{"n_layer": 24, "activation": "gelu", "norm_place": "pre", "bias": "all", "init_std_o": 0.0, "init_std_down": 0.0, "decay_fraction": 1.0, "final_lr_fraction": 0.0, "doc_mask": false}
Each number is 500 + 50 x the weight over its row's rms, rounded and kept within 0 to 999. Layers, rows and columns count from 0. Numbers have three digits each. The size before them is the row's rms in percent of the matrix's.

# up: layer 4 MLP up, 3072x384, rms 0.066, rows 2907-2975, columns 288-383
# down: layer 4 MLP down (transposed), 3072x384, rms 0.0589, rows 2907-2975, columns 288-383
up2907 109:528497490545550446459492621500446427500490525508526456448512418553606454502449392490493533535546553553539585533395438561457493452430493462505594524469480597482526524507530537523530493482474438550484468529573476436425462490414519491534489456448539524610606413540538506547511493649499582553
down2907 102:548539502492448461520587466503428418516586501567447453498429590421536514536543401634475464555449459534506507482457555516525488541564487565471490505518388567460481586435575523492443504464565452494460444460488466542545427478484468522545436443435535422543527461485469481420531525544507544584
up2908 100:483499508429514534468466476457490563491497611402535563424556473503649527480531538499497575513490465486585523521476514466469559514556513516479555496548572488469460494469480544499387510533554508590477508434458490571553458423613535556602554546451505558527516491474446556556493411454555540531
down2908 096:474569514469471548532434496454549463476488519584387452539568563538541542432476498510489527504521538490488536493422445571481452343389538521463429455502518541571550555386537434544562521476529507467444437516529589478470561583525532547506433535468684468500532483594610495501415578461453558431
up2909 085:576480513523418530451619435553499622474504504485485513544323557500521492539486527464548466574526527509457496510554559547564413478516447468530449498447470451584546565500603549332471575517525464510428484438516494435582580520502536529455575495578543417454466515456470483513543424489627571510
down2909 096:641477503515513441527501489584640576482416532507496506536491432475541499438489424468545554546523552581486463439524415417496436557517449479556530424608522461522493488666509588522453538528502431538480514566494511494490598506522529475526574353593534464495480477515389505562485436458476500530
up2910 108:502595474485470503480470548607549560454512431542558402461582537528422525431567509495385506495459515545413517547474476475517450498469424458517470541503429437549530507434588479544614598576472540423540463559557530505567530515547497548553572350516476518521552576495518563544498522466548506424
down2910 111:481512525472501467474545539543439528508566429601529514541468500492564451453475545473466419450581530567499445532496515476481468512527431524557396510502497469592593492505437475482482534493495593444486573419394492484519538504529550500528436492552517483445507466574468454496452422494455462560
up2911 105:535475489459472503534451476534361528585546463573484525464577541553496473549511469613548527521516497522468536441606543482509451511504458577559614459526495419522518558491526514491482541458497521525522577477438544509513452423520481426500479473511498479420408524548558551467497448501414558513
down2911 102:453505444400559464546494393563563548520508528531603454546462503420455548460521502465491479497493557486423439580494576579435506475519451519476448481462455434577467496513468409477567470457557439485555548497482384474478490412434455588539523554523543552482473531527479538468504557466391523524
up2912 072:522513559517475462449550501555361477508529548493517479459465576473459545535529493532500601451471552570486471633452535600462560547454544533466489487391433554449519425558502554496457441488565494481540478478572502362481539502637486594472484483377474435464514532457451434502525502477599517438
down2912 078:455636568543525623623599510537426466426470599569474494470583545589462517477497560439525450458464530580531550541467509545614472493469468518538504504431460527508469536501505449518437471531489495442495541445490443568457424425424448526462437519602548499485429442556448515505569355542479504489
up2913 075:460514606543458445502545503552568551447483462491564530453438417466501514507535451514490536510409554530535477448458613479510489437571443487482454455509474475514429583391472459529502513521549511489496529484592437506439523502511443506517573359475473533526474607419516576496488422574559543378
down2913 084:434549525492502560488421600470486511455462595491518550499482542436508582499509484573506618384532592490471536512512514464466502568551559472473520428508521553472468470490553538506514541474562500534590548541542434549446582483549514440434482499583509506552559482472504470597514436473479508547
up2914 102:443524487524517552530524645479404420473515489564513446591471475547454513512485482543498445441478480477511512496519504533444468497515459591338440548451483484483550469471537455429472491489543482517492525536472406523504470518450486504510574433502452482519411519546521499542470537532436490540
down2914 109:436472579407520478472563520560464492444514484606450488565601480503466459475489554527482403621517521516476503559526497489445550524439480607542591490638536514559625518529523419496533441476528500537572551521462492523530527518500534433500511528514439490513463601478509556552423447456553495446
up2915 092:433619446498561442529540466495536515519509510448453544504523458476427569436485575515499454517491459406509459600499480467503581502534439471426490558535455437539415480503520536544534553544508570473511614457571491476537448507518555516532449504528537393486485521446486481397418573356510556457
down2915 089:543527523439526494481438485570461541389551488545484525461493533544464558532437461491479508503514485547541505428568552495532546481415472423548575556517481566389426508505436485518412431637483546474617501524430507500544513444455428564517474492567419505454500452453495581438504488501523667484
up2916 085:526539529538466483427473490469508555406589596511473506506490650463422442481427492452558497518456470377561576582482509473589509497496533567533488601460499545534483592493445434586495486542599449521497454509435465527538626485593476486556420480563529455470500413468420454504541483519529519480
down2916 086:594454510438524447569463494476490491575562433447393559452379552547503486478466486534475519519567556531461429525540496518516493470471480504491592437548484398497542457437481547449408406461503452481518411588435463526528515568522476478537545428479523569471587459515570522540437506432401540510
up2917 105:558469535432444636535501554489497463491500501473555449521483519555499503524493488426460405414586493624416545535501441603437505495529523450474508472550588429547483479561471487466503501561492443584503433548523552421491422442474472529431523587493417509507542494465540595487492514527407453491
down2917 104:527617452497458572574486521528492469575542507442565624614534432466529573452437575553475398466561519466554464449507520518432484356477379576531536490519557493512506593524553460535488611563524520534535505523486552453511475534437449556493474513400500433485459497489600544491525549557510494517
up2918 092:525517442430510540473516465582524486419532562495504467467515552536513479429499543413613504505503480524548490479511417513463389483511545564532521512406432475538394498469481490488475410428582589485411592461467497493466531533599476517583494512508511568500460463524425457466390434440463537419
down2918 100:445457468521488507481534441409491526469470427490571498504497513515447457542455525462528491461514454423472515450543524481509438475485489463471465512492525431446602590623480440501425477558487463459506431502579487481473421558456497554495417503502498514435439506482484542599545485533549488476
up2919 109:512554611582512483509480402501508502491551464433519424526471441531546559570479550524447460535443503464497576509580395485540451435596555549515463483499460556527430419591537394494509502569499596500486464535602499430460493593486428460407569544578537487522548454529441439451520555477525562458
down2919 117:495493572504544453395536544502526488503487387457463466433458532412477506489568583424530549493483490602471460581545558493605499501500484436398583471560448544531431467490509412535524590524450511498464537506456555554480539478511463537458479423475398482428445472540449467523504600576562523414
up2920 092:597541580467493499432427523516492504494569484531501532508536483506566518507478556548441583476544535517448531469495448520472490544541433590569411430507498598461545530567472498538471452449554513511470494480473550500541609480461462467472444479521455440452527577477577541534529483388457495521
down2920 095:561436538519494458535492549537561504463527514428501634504413562414495437470495497625447555473507515424507492504401536434466391473510430574539432397479531575472452496416445479536562566532505550459484481593498494630479455507417519488518526523530492448496542436447513491477525490529479504506
up2921 098:558473471482467428440576512500602531517503521570458461530624486607542498517576512501516538544560479509503502480439450537525503528557501481503405631552533582497514580460547430494562555485451404534517539535471510515566538495469448587426579544459547537588505425495464463491462493509473528477
down2921 097:505546522561470485529506516474460486525520483450530440514464544514445518510443520564429541579403444424459548478518488471442461447383489490552583534547505566542463491577494547519459506572542487563535477491470537435457493587533570426536511550487536597437474467421396517447585570586468538462
up2922 100:546481619482533588611523488579528570510459503491425425488500583494533504450519471512511478515529534479502423505510467598496538616492401450481407483508496469473557464441442445514510502572532499576514544536472590562496517469460525519528548526367508508444457629481479599480506546481421511439
down2922 103:461552530498408473558510542513580511541400521670458464508476561496638510482524453480499428537548521512554465542470496424462439563495523532543515631530522546534570551460431569484451491451498479463537611513530536555476560463557563436508530481422517487451563561559498526535552463489545494549
up2923 089:531493504465473595474510574478481562516567455448450514496467558505545588480460611536480457574542514503408530507518416426423415434479591500410514500524516386586536549511431549470421468576517526568477520594468566552452449424535454491541487472608522580530609413610486461505472530453516517479
down2923 097:502467515418578431485496491436433450505516529632477519491490443534591564500468554567430442456505563460441499458529508451515500478461576499543478438445483579531532515582422495544485472580491469443511499446468467447429465523535508520481528455466531458509585568413556502502567549522434551527
up2924 097:556452556504543415457529562497427486471509534567533534470499473473486465436596453532545443482593488418508488464617498499465455449489462532517508552481550491371399599442499449534481433540464511526481581390471509447516534455423519534619562456509530592532437477574438488480516529528489459526
down2924 095:529490577450543547529491519425512457562530436419563509443484562476622529598418580524437556558441464511527480528433499444549453460550480546483465506492503532547459493546470499493457525512528468516507568474498495522432500485491570428334452549566410475442535524482452494400484453473515489486
up2925 090:469533441453493585546460541419514478481521588578510513565504585502472495504498525592483504552512544518476559496449528590470535410394506537524521593485510497553516505422523487438490502404506531544576518485470481461560379506476472499509481435505506500583431520524538581479485491495413469545
down2925 099:533478545471457514511542551441512499455461516560478471477438437537371514500559527577485467526413542524482597462557482527442529557477534505485450607498446533506517464467436547529480518492465561473517504435506454492476471510520423549587534431516397445436462455506547484532395493542490574487
up2926 089:535547444522618489414604538489493540556449483470533521407481516590447519475563511476472508500561486457546546584551507585541449511472586492512466446507552538531410517438427438455440467604491533491474484455467442461534471426543517540473627535434578512568530534520447497572459539512543518431
down2926 092:482385491540519500572509492518521490527432437507518467557534454506536518495537573499528543566542578458456461570492575490549488550317534542457583528474527526506511496522447522565462494474436517565537595534539547567583490460473494561485519489462442359567455488506490539439499561500498461459
up2927 090:469544533499513530453493515461564519658481463579473470434458552486493473586400558589460452540533494487484412508441538468523446469457542492533572423411518538502514448451445457443434443490480518570599528470449558517613475439460473505415582412529361471471511499439438464500531612469576532483
down2927 095:483475510515439462489551580548569468568468520499491458469441454549514491552560548543474553392553448429583423474609491588544523550504533521499504517588492518521515410547514544527525540551585460480554395543486494498516447490528452548528523588512518563429471480450485425450498536420474533561
up2928 091:474536537516576522487532518467543450575472559543449506468502536537479537468508560534491492516494594491458449517529493505599525516528420549492543489573546501535417450562499575457504489433391534493494505446432472589544515497560433606496511469450526541417597513503571455482409509579566388494
down2928 094:458431502448513490455503527578537456538512509409530553504534530474480489464535471512386517483432461563500531630455473553484469522467525518442461464515530684504558601512512489604490564494528364537528435504503499490573464453517469532435576614454533476537653482437477539538452498582577526515
up2929 108:567443442489358553549462497473465491490616527524517483517624542561441537561561486516439589478471495530450435454532501517473541427569502495499491502554494442479446499439576475425480446460525461496463516524493542542490496459530478552534479438574565542504575470407459453460430435494527417363
down2929 108:490512487513446430482657425477421482459506489468415475579584525553527556504481465480457559615504529347396504531516478498486427476441503459453512450535560500449572500498432443564494447497515566528535584579486560501433517491444454538554492530470576550490402424481519493462562571568469432498
up2930 092:535455487540539439518483477503462505486562605547434481496498387485597481403571569553525457470553482632475457546534422450527481473580582491550524460499494500493452530548469571500540501440502407456443419436509535446478518499402466465453479543518547491501423437549411493507570509525563531458
down2930 099:475488471588508462474499490484580548597509474510504558624428483458479430505492474564449447487477444521412526422566492455513418503479586507608501474479504473466548451525531489554531510562545518411515523490431514459524490469586455460521581559586565578467492592511515510431506440493525596437
up2931 097:477552509493511584434474456546458557416451514451543507524465479592583561566529516577506590537506495482554512395548596522477486415529494569449545511499507526480493380472473603597476437569482411589493553526571540458468533442480509484501491424513462489529498513565560486546511493557515484372
down2931 106:564479504488529495426646403454451518472473506389449485372554456559460499496513463465443516506455508546511430473500468463558425419479537445559444560534475491547506518493492542568419446465556468461547461527450464520490502415488426511511531468431432525589514497569530502574594471467373539443
up2932 094:507482505463508509464475503473442534548567485483440497613446435479470541533403444467422508439545432430530518446525507478463546541491493502420537516534419592577559534549418550573534477487504550471527500449499520517527524565478513367473474521537429479473511453427555514491504473457578454449
down2932 096:453460615407392479521542577517503507506523518509530583582532526603493490580395500486422535488485493496563518493483488538520410502473533519597514454531541476427549430444518512562476512429522435478518556493462420510536481456360476430490462538493493479548480554539536572479471448487494563493
up2933 103:441540436549386485403436600450565429527540517430497480551447483505484490465528468589579479411534562435482499493489569461498485460471399565562493405475535465465500489543549434483413462537570396543430417484446504520570559487525479588513586508466505500452478456445494456549537571565449472492
down2933 099:455512534425452504535458490462490524442446501504455410429549476501424451494558536522571471479489539513471415553416534417513443500493571519430475516529500509424533505519526436466533573381469611528553545514575457488383503502498501487600461612449510620463502537529485481519536547535453403418
up2934 112:531480488542521521440516400479532502436572430546502542470480486451504474543392501522493505528394484567548442581657503510419451418434510557548494471544492482543449477494443500553428480501503505526478533461603476495507467486579547491475506462486431503561512491437444466552415445538493534438
down2934 109:493454487418505454476465462449416504492533515434542485473472619438509615541491573524452516469461418531486450526612553508479462442479456530575466542455571545515558517453386509444442477483525520530502566531599452559464495515543569523575585574525449540515528493523446440418552521536455512558
up2935 101:523563556538475550491565534489461441512519483517360460543557499476456446577460404485554477506432517420458504473421510503524534518462412523518390456476514508561476416555541572565513548519454509409479555435575519521553475623488534570518433555518539525439560545505550508511410443535536430417
down2935 106:501479494537551476468451477523501478528552609521542517450488517445514424407450495564586480525504422493449511442505412470450506532520402529549531485514434507539507466502555544484517475463504463473544462428576522411557541620530442480481460547422517459472429446501575420525498454475554495565
up2936 079:473579513511556474468427547424548585446481531479535496493510495521498523500460539544514531526439476567571501482437505474476462491485556467509432477472511482532533417484463496476526484498586495486603546402557424451509459479467497432482468554465552456424515445463482404367605493572494573550
down2936 089:483537542490563457452376560532454435551502465489415445471515460554527427473482510558477572524583534463459505458484426555476500539532468489514505478482502447519571551413508461571527505502459510531516515414523604482501549480484515496487533437465499512459607405554477583572528566555575473499
up2937 121:446512622565534609595486524549465632441502439429456447566522504555496549497486428514422473556577420456488503544473520588468399489540510478449481487536482521502456497466513451681497515536455470507575556575472403463563481533527533450468533430508464498430376533484405403432498546559507551513
down2937 113:491469529486447435505539497520524523532480490501393521535427529555559590550530459487421479604520409485537500521435623530500558541487450497422535390446560451530516456415467507577475563583432479514485469546529444529527478495582532455519551470507567509396422373498510499519472571495443442491
up2938 103:503535487477525467579464477477549569393540458539488418491441531541528402476592621560437491534496521589537471555531539493498446507571553450543376520504460516455542520522449554484527415502473373460479505525540571457493545505558518429488455613516555464545484512478469519526513435425417482448
down2938 106:509534468498536455510558516484585510425449587476511532502500513587474473484547499593519508518563600495533520567491414465525437590457573428470420458476527539491498515462503451493472558510533586563511479585515529453601527534550528499538513556463593434533422467500474520487549430505517486428
up2939 091:599498452486454534496459522472448472452478568586539458534507514432480504509495482531505489469648477520429483485504492426591481509620493417473458475457465467496491457531463509462471508431449464574618597483460576592450491426522563431460509395504476511592462459483492445479563518556545495583
down2939 094:612455466465493552463487478487414455464463522590518573479527532411577479449459489507641554441463518423473428536566434451552419404533552459560459477393514527499484497415528488495513512433525467535561563453441539499485487450476458534510512456632421401502567486510558440450539525551525554596
up2940 118:521450469520485394501461459462566565427520605553493604518526569470507395566522487450483470493474550582554454548503380523497545459434511483525555522501445516572426530524555608510533507484444450412459413473489528473501502507492654465531481466469566540464477451535477464544504484386485415563
down2940 110:476458474493472465409467459573518477587546488421500523587559478574380484591471519533390561608506449493587467505460552481510463493415462528506625436456499493446489555501571464511437463460523548448492431582500474530473486483423485511444555573577477486443634501548547545540508519550570478488
up2941 082:585499476452473428537520492584467534591577552502511458498593418524445510464439494551497531505545476438479450441424444584558470443473516513552582584539549468561434472497414398468469590409538451429496454563435501455527477540482517467502476578540455446437457513538508501491521482483508441437
down2941 090:552535389529611501524477582535504485458395529449562575537441505468554515527421541432525409558450476550515448541514443459529502521536521533511543552460468457458498466431471485368459569513501474590469512603545425421517515471541540442477585568474461495445506454537477571437596538488381543568
up2942 108:533520459494522534470467449428416510502471635481471550450556525490550496468462412368431528591522537499457524544511579569487577486479431526395509510519505488459492523526519482520463490443466533552519475555553538570482442493431468465441463501494577454476607476545540554571503463611461608507
down2942 098:599541480518431488506524509520486514559596558461521450583576496448564453479428415483436433473470468390534542500471485515480540464603497561482519495447476522534510454457489538419463601451439433519542535491504502497528482494564516553450486498455489495509509556462477519594438575528482482560
up2943 124:519506484389553486558452483544465507374536493474519544479484545479513559526427559467492401495420490470521462512477636460488533558416536527527463580521519511449458512460491554411457452472451557581516450451551532528579522564483521495454477450478434563487481520457449552533448536444450476520
down2943 106:557425440490488572583518566557433483434488450481515527506504538464454398572588496511505532526458480456454567536501425561485447520506558469447483517661579481431501497454514465530573569513571565553564484538437560418494470418482434414472507560495510513554468480535501506561447504615470510489
up2944 092:393547474566520514508519476578486578552529471450457465601414586491467448470516521629530506498587402415521503430533466560652469447514596545504508434520541465454526535467473508546349492512488496554406517575540467420485487529424441445457560428559445460496534478484550571490570426505458458508
down2944 096:502545576417414473586443472475437494501584589455471593513472448476550443496469555455542512465489526503602444537453481525582448451501575501516515522552481553528477519488476565514607491517572470456475566431533504587485422526475505554482460504472430521522474598540536504498595451512486436568
up2945 090:466550544436477486442577385446422459593551527508448487471519463537598501585494545466549595501538460500471434429553413457516532479521481542583561481503475481482572504561532575456585550468513512453421557497516550525518581524552563545553508462582540530417454499552551447526503529510401423476
down2945 088:555396429480542451449523514514528509398579544485500436554518566467445544508490512500467523436503458440450523486562480532477488450553505579422479498552561491399507455467484470600499402451444513497497510514561467465532413502386516409430518564485432430526497501510461477524509438563472476506
up2946 104:482552455574590420441534486497501448509430466504526421513469496386451497509493595490547548482465461517429493614563528519552518528538522475543485462582493522533508431440481532507477493441470492514493514477559544496482538576522456521523532493477513510488463451392546517616492523558449484432
down2946 100:416549523591452546572464512464488501542515485456435446507464517461530511479537516508426465582569488517434505457404523523474538542499451615458421497365481478370503571485613471527487460522472519440550493507463498510474531558506521488463542558519476575503592449551503519502563519494470539547
up2947 074:499486524473474539461552477503474583519472480453516536402451328358544570519560540468449455485489535441508448476542438563535465466508502462433519613417442487552467509572545453524473383438455530456469509581553551456520499506539536502542593552426534391555460553500397525487469453506473419449
down2947 078:555463412466495395591478525497502375489439513566475467559536543573474370518469497698571518462462521537447480445446547471520473563380513525619547531558549477465493475457499493560516514489569477431494475362424441471509488554457484447518433563524481537490477475453476601494555492503517519536
up2948 108:537557456414454554462528532479419553525518469410441432576502436464548465679504449552543485480468584494550436471546428476583529473511532531578402574486470492534429500489498516526541518474495407404521479579471511460535474503461545529538502511542438543454434526522494461445491385486532443617
down2948 103:549528523491504480569539522505435444642419508471503510495494463529524505480528549501522496514428505546522487532508595447563495522525458507529482482526460507490536455512484541548564472538383529543583517527547462459440544511509485551456526575459504600527492465432491575501493576370549398499
up2949 100:486536424491503443526578461468434551531544442462476553568446461530532509465511467428510412555520521443499533505492411487502471540506510598518544502571554529476600498426457525503545514534507557486546533467477432494477516581494466498503489559408510566456542477484427481558501492523409471439
down2949 105:532508421527465514580437540470541473518454518471520447465542526496425492521453495506580478552423471566467399538568459504482508544463494517475478509444444519508526443604457425513479474555491540497461434557461517469547449383484419503532466401551528459489450463547589571448467516498461456503
up2950 088:498467474548559516551588430481501481488524512386439571460467477418524513586415570460515503598466460523452496539398421529477480528461460531456478629409467469521435412589565485465398505416432552591481468490547517484451521459605535495609494518402421561489588488455508477457488422497467461451
down2950 087:394605503479425376481612481591456465595503490519525441516473511636449486455537425472552492376466562418487491493593529441508612428437450542433507464595453527510508549489438484513642479551555530499505512447405519543446432468434516456497466517464550484560488448482571513557563490494499410478
up2951 122:435514482587538559488391474470426558532487529459450539531526542543479408413531477478503490536432552509534532460453583498602473533434458447502580494448536469541449524474501522483531450446537470537500452497584498593415549414517534453502504553507513617441509475495645514542517493588550496406
down2951 109:435474527585527501553361513386428503583534511520561539437520561491449501450560556528481563507425531520559540492401540534528540548459406488515525525449492503491433440512506506504499485531572516523526460474520475520533449409482528550622508589519484583535460460524567493496426514572599405402
up2952 072:502571448587509467502463519498597562512566432548490472441520456448499489568479454610449615576450494472525480403448554536435508495531496405495511524424503532555448502393460498548391464518444443466598432431566380562501418516573575541533521530502482597530532406480513483462542522526463537485
down2952 087:464494497498554505454449521446601534482507415558506483463549487526501549439534543421600480472603552503404446453598481427529588512448581453479534518553427434540582478543479535479622540525560466482497449456554530508574495573505453437439523508509547533489448608448483507535458444479579535458
up2953 105:513398495561452520569420482493494497560475541514510528462472501501573587476504538445620474514501474547472525452579489509561478553581469573428575542568508553524505506541512593535469421400472421459502490482457554443456498506527500447492435455513482533559455513436532535527502504513483546499
down2953 104:511502506475594503553518586594484407521552502555462461475426518444505512470476492472465492461489519480465548513463538436595506394482550542493499520484542513546521557545548445491516534486524543480504551554487503576537529547505447475491450610590546539476479480528475490617432519455455424600
up2954 105:603578424485464415467508567449442571564566482525476448456566501514485546488529547565531421381528432483445488506520596564511484482513498504537556451474512498555565513458506525539563596474462476528500456452460498398474495495479468460565509497566507602489506608477613483475484443450551542498
down2954 106:555479444471546510574473358454515507512498452537563460479545458413378484489513452496593474446333507536447485459612527498539362469448508555534426426522571527560511473413394529469581462509463488421499505472448459460524518490451465510377539439517528530472473511567529528511438474583529483505
up2955 081:490485558569454460582448429483477467447450484567433464452470459490408441480558527458450512411538504481526428417535547535536501424496503562481538438473509562433493520515539534418448470453559525511422518485541496461560493432541488588462558524472495506493571521650444497520539574597462480481
down2955 091:433536460449546610570530551474457462416563408493598439470466494503493591466508421524493462554521464578545460450484554481492496541563545455546470486409437498565515507505518455525415488554511490445589493535485586520500482480510555555541555511471511434534551558447565472517543512452504483588
up2956 082:485516519509434496475542494387615413501502457539525544487496458473504441586486479568496544505549418528557494430409555523499524472565563494410505518595527566472546501443488510643537530473403441438540458459504546510601516394550486526548543424487496549494509553472571447567536501540520555496
down2956 088:517367445455423406493462472512647546502479423487468469529532551493423490536380598507544431506511451505509562522537440516506575434521482521417486608513446489531501623471527497609513478553572537508443458472535504512452409578506575432555541542545390498518488467404509616551503541550540550544
up2957 110:541536546473537406518465478487532538454498486439504550403447424563479490447459436524416420475533438545471503427479521522489452449474493461447442398387416614536441517447532479584483520450512469478588530420417527535545481538455582546471601490451527487543437540506579530537503438474514471463
down2957 108:532598445535478417576472476414473474523512468466454476439566508458583507432520567582517506503575475475507493462562488524515476435549472490444524468427429448534423491531580484444531567424509543568555496520481527512509554498421579465457394582553592527426485509568452520492513563472424541562
up2958 093:550481415459448548569474571546494479454464541461538451459501460557494468511443576529449447507534487532506540551446466600490439517514510438363555455507535531484580535557505495469508448484505514512628494506519474437515502488481514444414482420514484468367565539566582427529434504494535554458
down2958 105:466449471460466506514462530547464390480505539439610504445551451518519565492344537565367479494506502597544474544511493470438505521538438490464561424477456495547513553601545437465524465500539565478560526475497537491562550619477478470445490456470476464442537451549482472515458431488545522408
up2959 071:471509511469482479417491439512526517578417517521575398525574467504433575571506540457578536473417578462507466500541549499575490509501415506521477504429477525483432521521473531513581448477435523478455531511510496553461530497411585581538559438534526566474520479437451523496493491583459545535
down2959 075:412471496444567416514463565449537528502507499559423594530468441473407508468484518566532534465510499483543566482543435503483495427555512514478429560530442445578551448502422537423427543555563444504513529495612476436503528552545464431492597534419458532539513453486466431460535523610491488451
up2960 101:470518588467489473527578462450477537549543522501514513580440411527391471544502532479491433547465484415552479516528449474653555534560561483532546461520455504503471516425519502553468442433484553581567389455543500497518524564435562478575503486501456469531503473476448565486520483519503521543
down2960 103:475477535484462462497601477457432541548510432481536454490476451464473476596479515465448487529445513411478457476491536519555522533602444546493429522562538544454384456564488468532425422524499487640485521558536537496542502403575567443438456487527573477526570507376469429526535466558456504519
up2961 102:505512551417488449511481479415482520511443499531455413543557518534473416531472632571527547531505515438525623538455502418454532490482491511561575529550475582423463460557507421486557498469464524662473442509513491548420532538389444493474479509472416489581505440491473490472591520552475441486
down2961 102:510528510548437430507560534444460520522522417502437500518501515494506480442498530455542531422435548339453567519486434471504486489504521518473551549611424480495479504558518546480490369450421529534504528474544581525511448470448471590564445399418512530548460480466409397493521527465467495440
up2962 080:508432587476406535538531446523505457503562358474611470457502371445540601559525494519500586525479478412515519514583489479452531569549520488503548488513397493492468555546483506510529611534498443546547488508559492538534507476439483527448490488385588484453484542497449426537574544601491433548
down2962 090:538498483561445552436485430428522440585525492485547499524526416451486514510514519515462503424545557536467444466549457420504567465491472538514544499460399561505502507554416474473503505425497483430531459550456524437390470453543430478616466544478426487484520471497525532537476493481565480434
up2963 125:455451567469581479510403596515449622552426475486499544428513427495497457427486467534573430475520557442529528549497455572509440528486455474460471523510454437461469506577569497485500490536426555485556467613467493461486604543566483473438443515458520472352497441511453584539456473447386502519
down2963 119:542415611548505543392499451508492515491519531373473505518521486503435420450548518448566507474426567370484482537569530516420505397594521491438478426587461471527517496560461498476477446435518512429502450422522473451488470511495494474457352606463541525344600455522467445444481527427399511564
up2964 113:423462585445542555478521533541496524438501436508486478481500401458553576589522485428553436545515573527502543517484463598417435565489429493458611603581446506499598477517434552503547536419502512519425452572559452533451583565378479470432434543512614499487548524502493506526463507456432564507
down2964 099:510505446490501625498561492490519440503578475517409589486497461458538502552494564517399512435516436410501527471487421540641437488473508606469451387480522566553469518551632474454512563480549560422515450485444480519449559379497525548508563553553511549465590488562521464562607567505500557467
up2965 084:543548409495503550453475420537391424504512488471463534472517527609463498463484462423483490496495540397622597511555507455459532423510491527391544494582557530472406507480565545500467413510405508542585489537493520559508464502560583480516549516499526473378521480458631497534532405463475565479
down2965 088:455414539469474438536483413445573573462473537549494481523523554443522532441436534497443471504483544529479446484480473495435467585434477504544528445449348460514494570450494495453463530507546467448597533395392569412427536520462427495447515420424585415527477470485385508521420473566476405443
up2966 089:494474586463508501486522443498506544542468555575508492463539390510531513538529484471452533553506523399565438466454548488510420589472483487504497583508545557571490499548590480498548470550448574488498506408465486548579514461511485451467482578509505522485573458576575410495486498503471438474
down2966 094:493444542519442494543461462476495581526529507548391619562455592586483562526529438539529489509540444435406516506424544448541552498496476427490573446552470450486539478436483537534515511484476528455499547494471497479538532488463560480519493516570479421599460528535460392526502438531563501535
up2967 093:489445508481459584457432481508530505550565520430481533521522483599495510491557575511584559476514496483519460467448549509464599516447494506470451500538564488475482614532499453484545435520444424474460555411587512505564441558472448459558534552526586518493604483547470485534512511500434563452
down2967 096:488549501533507439538554518569420540563542489449490492496432537422532432485460568481488470568549416477548408550523484527424538440413486508531477521535496499573442419453430587558407484524383443467546557520551527576557545511512488562592414463477608575521490460552485528413503439526527499530
up2968 097:518566515395524470543485490511494463488482551564509506539527482573500484526522555557388478465450543463463485515490419470488502393484464577530549588551414440498514447596531412474429480594447523450473560490415574512517486560431520497381469432497507543633549384513457515443535479526501613439
down2968 096:434514566552555410442500584485530448546508521425513444477430508427629479442432480590526481441414545456525516583441462547480512496497513518487490538493583486609586565577462503463527458519513461474506528522444463441538520493468558456523485514503482484507547443445485524399435500516490539442
up2969 088:380580470495491464550527572453476498517517476539575582516511571419472484454488570493438386580443494507570568507507469447474507474508527408526564428476472629560562514493569562454461479452519479532545506501563525505558499517492471539428512420525513527603510471562545506530490508480530455536
down2969 094:465444483508528503528526535477493501502622500508496490500507470528557489453519458490479540552604494539461465478536488578473529564538485540377589461475601504542483429520517537606459327481438567488512472542494565504418405406412507583459534560501505428571520455477515592460531508548498537473
up2970 105:449485524511533428554433384480508454477529457484431596494465542460506543510519433560410497433392529537453514526534511418555528510581497482563535557582490476479474505455456473551487510429526464431476491481561509482404491584458507481574532449487482472486500503443523506527497464430435588525
down2970 103:547427511471480558532561534445501483591483431486444582483490432494448556461433440579385514499578477495513453450468371596439413445484484457564480520400505428408523448468525504579461553467489588484582478470473404498477510539467446444473532488502462359527488418553521507551502590470528424433
up2971 105:549473508492431531503447536495452450580388410592508466386530523419509531526467463525431489547478487510515466515554498518542455556561503524474402441511522522424393506488631459380554548475537504503510489511480446575533497557514477449519540473480444557558526524545467583409593536544483485489
down2971 098:490523532484427505510529568459359387511531541457543401566488411486474560565457513523483558512517462567625502529614430601557542548508526541599489508412553567480458404528601577441557566514550502517444455462512494565461443498449491595463465509393487430446458411518468509474535589413441477554
up2972 101:554503474551483376459600519518523460498517469511475458503532481530509616404509474521493489428507514476527577502579432548587528497422528497518532541425569577490510414531463463508516485611551488585437518476428561507512454537480501459516542568474484484423468456494531437498472458493477473455
down2972 099:592363480533502438410518468504459395439529537495554502405491491521549512491539439461489477420463444487516443466454573499485581544453529489409408574537466500382461470536440415515510482395455402497459635518477489427573471412509475525583574393443500528537478520531492468481435444538430422544
up2973 101:540490549473457510540503529569564494452410582527528427453565614515537536499469472505442589470520505540485496456504511545537410467488466528530476483508429411435381489471460549409456496523516538640497549590494510412455461514451480483481555546493477583573570551477419517545444474532475501474
down2973 102:529450536455473458509516418524494422499495498454591498521526523551509494532448531552425493619498428529498452526506509558449450562468485443515576547545477524495556581531459533467487520507460480562468539520485517443475430602501512470517509523516525507582445544547491457576468511551492491572
up2974 098:563527511473475462569433508502439549384484543549506433567461414568443457542509580599460477466445524473454458502519428475537510526530453469481440456456503555586619476513539585476503466495534450489507470545487523542553625459496546474555477511595493574504486526556469496536476564493442517400
down2974 104:520586484480527559571617457381422555484536535623515531514526521488481438503516548485515466430469553484459444429566424518531473501559535540572419503344528471573394531474432441449458509463505430454511431546479459504470558476475501543502622557539434565515558497477465549475528490451476561358
up2975 090:553455558622595488529502527448521485515467575612490436566506485518602468375546446544498519501468582466561500472516522542461493535526496602520456489547422537462558443499538436583540492535474511532481553471625521439512510539519569561550492450558483513466387616409500483542562380551497520447
down2975 095:506449397476560494458519491564544532503549569497475474536501418440542552402538619426511458468485536501502459482520539505447583564482590520496472479596487465441481480466405426531480480504431562508508490497486406480398535438519571583467452424417422506511542529508477430516475485459398506406